config.toml
n_layer = 8
d_model = 256
n_head = 2
n_kv_head = 2
head_dim = 128
d_mlp = 704
vocab_size = 3132
activation = "swiglu"
norm = "rmsnorm"
norm_place = "pre"
norm_eps = 1e-05
positions = "rope"
rope_base = 500000.0
rope_fraction = 1.0
qk_norm = false
attn_scale = 0.0884
bias = "none"
tie_embeddings = false
parallel_block = false
init = "trunc"
init_std_qkv = 0.0251
init_std_o = 0.00628
init_std_up = 0.0251
init_std_down = 0.00379
optimizer = "laprop"
lr = 0.00127
lr_mult_qkv = 0.5
beta1 = 0.9
beta2 = 0.95
lr_head = 0.00552
warmup_steps = 210
schedule = "wsd"
decay_fraction = 0.593
decay_shape = "linear"
final_lr_fraction = 0.05
batch_tokens = 65536
seq_len = 2048
doc_mask = true
train_tokens = 396600000
steps = 6052
dataset = "wikipedia_en"
Each number is 128 + 24 x the weight over its row's rms, rounded and kept within 0 to 255. Layers, rows and columns count from 0. The size above them is the row's rms in percent of the matrix's.

# layer 4 MLP gate, 704x256, rms 0.0491, rows 192-208, columns 64-127
size [100  87 101 103 107  91 107  92 106 101  94 111  98  88 102  94  94]
[[169 123 139  99 128 118 127 115 137  99  84 152 102  78 109 136 130 128 104  89 152 151 128 149 154  68 146 121 119 131 150 116 158 134  97 134 161 136  94 164 110 153  93 190 127 152 176  74 111  91 102  93 130 189  91  92 153 111 147 149 167 140 123 115]
 [148 137 153 123  96 157 182 130 117 132 154 114 120 113 152 165 138 163 112 132 108 136 143 109 166 110  86 147 144 114 141 146 130 146 132 156 126 107 151 104 119 159 144  99 137 150 111 126 102 165 144 119 125 128  84 118 153 128 104 135 176 140 148 159]
 [124  79 120 111  87  91 157 124 168 142 112 128 127 127 151 124 134 120 168 117 130 144 126 159 150 139 101 128 176  99 125 147 149 134  98 114 148 166 123 132 162 161  96  85 144 124 108 130 136 114 115 114  81 119 118 132 136 133 143 137 115  97  73  73]
 [138 165 154 151 150 109  95 101 117  72 135 135 117 123 140 166 161 145 165 145 147 112 124 169 138 155 149 109 155 155 149  93 168 114  99 158 153 154 121  96 125 138 109 114 135 148  88 131 132 155 149  90 121 174 148  89 102 145 143 147 148 123  91 127]
 [148 163 127  69 132 123 117 124 149 117 152 150 133 126 140 120 147 131  82  91 127 121 151 115  87 136 135 146  98 140 167 118 132  92  96 129 167 108 117 108  77 156 178 118 179 101 143 131 149 155 117 132 145 112 131 143 107 102  98 127 109 103 136 124]
 [108 135 170 110 165 153 111 142 124 132 113 138 111  85 180 165 131 126 147 154 120 120 128 154 149 145 123 137 140 113 100 137 175 151 136 102 133 144 143 138 144 102 125 158 135 109 143 124 135  79 139  95 125 117 139 170 129 121 131 163 140 111 143  72]
 [118 118 109 130 133 104  86 137  86  99 130 125 149  87 182 155 112 158 112 117 133  79 136 171 120 123 144 103 130 109 114 131 120 158 122 126 139 110  87 162 138 139 137 111 128 137 130  80 157  98 103 123 106  99 113  84 124 142 124 115 147 147 117 103]
 [124  98 103 119 115  84 160 149 129 142 113 157 118 126 197 143 111  92 138 118 112 131 146 143 147 152 152 129 101 110 127 114 117  71 145 117 135 140 166 169 106 178 183 123 153 152  97 148 106  90 170 116 152 118  85 100 185 128  91 147 116 117 163 111]
 [113 162 100 159 109 145 112 124 115 123 140 164 103 129 158 154 109 125 142 121 109 105 111 157  88 105 107 181 131 115 165 128 147 142 129 148 166 108 119 101 143 147 151  63 143 111 116 131 154 154 128 121 153 124 130 150 148 100 107 130  93 118 124 142]
 [133 125 133 145 162 127 139 100 163 141 118 138 127 136 143 106 118 140 132 119 127 142 113 139 156 162 113  88 131 149  79 130 131 110 115 153  90 110  85 136  94  87 137 136 168 162 104 140 114 127 105  90 119 116 119 134 146 162  94 132 125 149 124 158]
 [144 144  90 139 145 152 130 102 145 161 135 148 132 153 152 126 158 140 129 113  95 109  84 133  97 126 145 147 173 161  91 123 164 108 114 150 138 214 139  78  93 105 151 129 122 126 132 141 141  94 175 148 161 165 138 103 146 122 109 118 132 125 176 156]
 [113  91  98 158 131 131 125  92 150 167 117 162 171 147 128 116 129 120  97 131 119 166  95 158 102 119 138 120 131  97 118 141 150 119 154 127 118 132 101 127  80 128 127 118 113 133 113 119 131 122 108 104 122 166  94 156  93 149 153 115 151 145 136  71]
 [123 184 112  94 136 124 143  97 161 103 130 116 101 104 150 139 132 170 113 113 120 178 133 155  89 102 136  76 140 146 135 150 105 123 114 167 156 147 135 122 124 119 111 113 125 119 133 170 127 124  97 113  98 121  99 148 130 134 103 133 126 108 119 104]
 [128 142 129 131 117  99  96 116 152  98  97 119 140 135 115 175 105 157 119  93 102 165 122 126 133 122 152  66  77 112 142 160 115 132 138 102 134  89 162 143 121  85 128 134 103 130 121 138 164  77 126 126 140 159 109 131 148 145 110  94 134  89 129 132]
 [ 79 143 106 139 107 101 172 127 111 146 154 131 196 105  99 156 109 131 150  88 114 112 147 142 135 122 118 133 140 103 173 177 167 186 139 141 135  84 105 124  98 123 120 128 135 159 112  94 145 116 150 108 151 126  84 143 117 122 102 106 159 142 125  50]
 [121 101 134 101 149 137 147 112  88  90 158 126 117 149  99 154 129 108 153 125  97 152 162 161 183 141 103 118 145 144 146 126 154 127  99 125 138 160 106 112 108 151 126 117 119 147 167 131 119 116 122 127 106 151 143 131 142 104 143 134 155 136 140 105]
 [104  94 133 149 138  96 161 116 127  45 118 176 136 141 139  99 110 147 135 106 111 105 138 142 139 150 104 144 163  89 122 142 153 135 155 120 141 133  97 150 125 111 124 130  94 135 152  93 169  65  95 119 156 151 136 139 121 117 145 140 125 122 139 121]]
# layer 4 MLP up, 704x256, rms 0.0443, rows 192-207, columns 64-127
size [ 98  93 100  98 105  98 102  98 105  99  97 100 101  92  99  99]
[[116  97 126 128 180  83 140 179 163 118 122 116 115 137 151 107 158 118 136 123 107 116  90 131 132 118 133 122 146 124 103 114 107 116  89 120 105 117 124 125 126 139 116 113 118 136 132 172 118 142 119 118 148 183 170 121 184 134 134 112 157 101 138  99]
 [123  83 152 115 116 131 102 149 116 119 106 135 149 118 132 114 142 139 107 127 166 109 127 116 114 111 123 117 144 109 122  99 113  95 175 154 140  80 149 118 154 131 164 145 137 146 162  79 123 139 123  75 153 112 151 148 106  90 173  78 126 161 175 155]
 [ 94  82 137 111 165 145 127 104 128 129  75 116 146 102 149  88 101 100 116 120 112 154 103 119 115 150 116 135 154 110 116 148 145  71 114 142 102 124 101 142  99 112 132 118 146 125 120  79 146 150 129 155 126 141 122 149 114 112 132 143 150 111 167 160]
 [117 140 100 163 145 139 154 132 127 152 136 149 124 106 125 143 135 147 119 109 105 146 119 142 117 142 140 140 107 139 147 156 108 140 130 133 104 103 171 182 140 121  98  98 145 184 164 141 116 160 106 126 115 119 163 145 162 159 121 129 131  86 126 140]
 [135 151 168 124 129  91 119 114 107  95  86 102 102 140 139  96  86 152 163 143 107 141 112 122 118 109 120 133  90 117 135 132 143 138 108 103 160  99 123 104 175 123 114 112 148 110 131 131 128 155  88  83 134 129 102 157  87 127 155 121 152 168 127 121]
 [113 125 121 153 110 120  92 121 148 111 102 146  97 186 111 109 142 149  81 112 183 102  95 130  97 108 141 123 110  99 129 120 108 105 131 122 114 107  94 128 140 137 127 121 135 152  97 147 125 128  86  83 118  90 170 172 122 133 171  76 112  99 147 136]
 [173 150 138 116 132 135 123 108  92 106 133 113 129 124 121 118 134 112 157 130  83 136 130 108 121 148  98 164 115 162 118 108 137 111 120 117 137 134 103 131 137 134 100 134 122 102 134 113 124  93 146 121 183 198 123 131 105  42 114 106  98 140 161 156]
 [161  58 104 130 131 153  72 112 126 106 141 104 155  80 135 109 121 123 129 108 154 122 130 147 186 155 133 131 103 124 123 144 105 136 130 111 114 108 134 110  91 111 154 121 109 131 145 137 157 134 139 124 139 132 134 104 140 139 110 153 134 123 153 101]
 [ 82 132 127 103 120  89 132 119 115 127 129 158 119 155  94 146  97  94 117 136 112 143 133 151 136 151 126 135 153 115 111 119 167 120 141 122 137 133  94 109 138  92 130 139 136 125 140  98 130 129 185 131 155 116  95 126 144 138 128 102 143 115 139 143]
 [ 78 127 102 145 104 129 135  95 135 148 117 156 162 169 125 152 124 108 133  79 112 126 122 125 123 127 152 132 152 123 136 159 188 124 116 131 175 129 113 122 105 135  93 140 114 136 144 116 103  76 136  87 130 135  72 133 145 153 116 122 135 115 127 141]
 [120 167 132 108 145 116 190 122 151 133 144 145 104 135 100  86 137 132 133 139 155 136 118 112 184 112 111 156 126 126 172 113 101 145  81 130 113 135 153 136 157 103 126 120 105 167 132  66 120 105  89 113 100 103 125 135 102 126 122 105 136 152  92 138]
 [125 109  97  84 137 153 162 113 128 118  99 108 133 143 136 144 142 105  88 135  97 164 132 154  88  94 144 132 118 132 141 121 136 116 169 146 141 165 124 118 134 149  91  97 129 156  73 143 162 128 128 146 136 112 160 129 145 140 134 123 108 111 167 144]
 [126 120 125 120  78 130 112 137 107 121 129 126 109 133 136 134 110  73 131 145  92 123 197 128 119 116 108 102 127 154 106  79 109 162 109  98 118 132 132 131 126 145 181  80 151 172 132 152 134  84 125 145 119 164 129 128 144  95 143 125 106 116 176 152]
 [132 118 151  96 166 143 133 152  97 150 111 127 107 144 140 124 134 140 105 129 163 138 129 128 149 149 104 114 151 103 146 138 108 138 107 128 143 169  95 121 138 131 117 115 124 161 146 123 114 125 110 113 141 104 125 147 106 153 138 134 138 143 144 136]
 [101 122 131 145 134 115 100 137 133 189 121 134 136 116 133  78 149 146 110  99 120 140  91 118 156  70  83 163  85 173 136 143 115 146 137 149 158 133 179 162 138  97  79  92 118 153 122 157 136 128 125 148 130 126 153 134 145 114 134 122 103 100 162 105]
 [177 170 105 143 118 126 130 107 150 136 131 107 151 121 157 104 129 139 144 104  94 131  97 141 139 139 120 135 154 189 137 105 155 116 129 116 126 147  80 105 169  87 146 139 178 143 120  96 156 124 102 126 129 148 188 134 135 127 107 144 127  69 135 150]]
# layer 4 MLP down (transposed), 704x256, rms 0.0438, rows 192-207, columns 64-127
size [ 99  92  98 102 105  91 103  99 107 101  98 101 100  93 103 100]
[[169 139 155 123  71 156 161 127 132 133 160 109 112 155 106 147  83 150 145 104 121 111 132  79 172 100 156  86 146 147 131 115 161 142 164 135 157 104 118 100 162 106  94 134 127 141 111 113 133 130 112 128 120 110 112 145  84 148 145 155 146 113 104  97]
 [156 109 181 154 101 182 143 138 124 113 162 125 103 140 115 150 127 132 125 137 135 156 161 145 128 164 140 152 113 156 141 154 118 138  85 129  89 127 161  91 184 123 137 128 140 140 122 149  99 113 135 163 142  84 116 124 121 103 156 145 121 134 149 109]
 [153 132 141 117 144  93 124 111 176 101 152 109 126 104 173 157 176 132 150 129 163 160 141 123 135 117 100 140 129  82 124 108 133 135 150 111 131 137 107 172 126 125  86 103 140 176 115 153 104 104 102  98 102 141 137 145 141 137 151 147 134 176 115 126]
 [132 113 139 114 112 125 150 131  98 127 140 120 111 135 197 175 158 134 148 155 170 126 114 153 115 112 138  99 116 115 187 138 123 174 135 112 153 124 103 157 108 106  90 101  83  93 153 144 141 163 138 162 117 124  85 107 142 111 144 115 132  81 160  80]
 [137 135  84  87 146 117 116 140 113 106  84 136 134 128  91 174 130 144 137 171 117 111 137 158 148 134  96 121 138 123 128  96  94 131 110 132  89  94 108 134 116 124 176 118 126 124 113 179 102 133 116 143 114 158 106 168 133 180 132  99 134 119 135 165]
 [109  80 166  81 162 132 115 120  84 149  88 145 121 166 140 166 155 125 118  99 128 126 129 146 158 170 103 119 110 140 156 154 150 128  84 108 120 148 118 126 130 156 153  99 127 145 121 122 104 155 126 112 156 104 142 144 132  92 140 171 149 134  91 118]
 [137 164 143 176 141 124 131 111 106 125 173 166 121 179 121  51  93 153 122 145  88 139 138 112 170 128 152 141 149 154 123 119 121 122 120 154 144 110 102 106 129 202 130 128 105 121 112 126 116 137 145  90 115 142 159 117 139 112 140 112 111 135 134 160]
 [113 166 131 119 183 128 151 140 136 150  85 142 179 143 129 132 104 131 143 106 118 138 107  70 127 167 135 103  99 163  92 152  96 118 124 101 131 170 109 117 105 126 139 120 103 117  72 118 131 114 122 123 140 156 110 144 151 153 141  84 143  97  89 113]
 [120 157 121 162 107 117 153 140 107 117 139 120 105 142  87 135 110 130 107 110 179 147 143  79 137 111 132 175 122 125 141 132 121 102 130 132 128 129 136 147 153 134  64 105 186 111 104  81 141 155 150 174 134 156 121 138 172 134 112 121 103 109 101 119]
 [ 90  97 136 138 133 132 144 158 105 121 157 121 129 112 135 129 139 147 118 109 118 134 165 211 140 141 137 151 122 159 146 122  85 121  89 124 135 109 139 118 151 159 113 118 134 134 122 119 107 115 159 140 109 117 147 112 131 131 145 176 170 125  80 126]
 [106 124 118 126 136 134 130  91 139 102 188 121 138 128 116 130 120 111 127 134 154 116 129 166 190 109 113  95 104 160 110 120 159 147  90  97 149 141 123 112 147 123 129  89 137 167 124 123 133  98 156 144 149 148 170 116 165  88 157 102 124 140 135 152]
 [182 127 122 136 124  94 149  92 168 161 143 160 130 110 157 113 158 152 134  64 105 152 158 156 122  96  79 156 177  86 105 112 106 127 134  49 118 146 157 152 109  76 113 116 129 166 187 160 157 162 132  99 121 168 133 119 168 115 108 171 147 165 161 106]
 [140 140 117 142 112 115 132 118 146 136 114 138 105 114 148 149 156 180 138 134 215 169 119 114 112 117 160 111 137 132 155 144 124 150 106 122 138  92 160  89 124  87 140 125 126 143 149 123 158 148 146 117 141 144 123 138 119 145 101 130 161 126 143 111]
 [ 95 146  96 112  90 139 129 134  96 133 126 173 109 132 151 168 167 142 147 111 130 182 146 147 119 110 108 135 146  61 130 103 102 120 142 140 109 128 148 106 108 149 163 130 180 120 154 131 100 111 125 117 126 127 141 148  98 135 134 110 135 107 137  97]
 [159 121  86 149 108 163  88 101 131 132 119 157 122 136 138 161 109 119 150 129 141 133 133 154 159 108 152 143 103 127 128 110 123 100 181 153 157 105  89 115 162 204 102 122 139 123  96 120 120 125 137 131 128 172 110 117 111 123 138 155  77 144 121 121]
 [119  78 128 132 121 107 107 134 117 130 159  97 124  94 118 105 123 130 114 100 110 144 173 147 140 140 124 139 134  83 134 102 133  84 143  91 125 102  89 131 134  90 185 110 160 145 115 140 120 161 129 125  86 148 111 113 104 177 143 147 101 185 147 139]]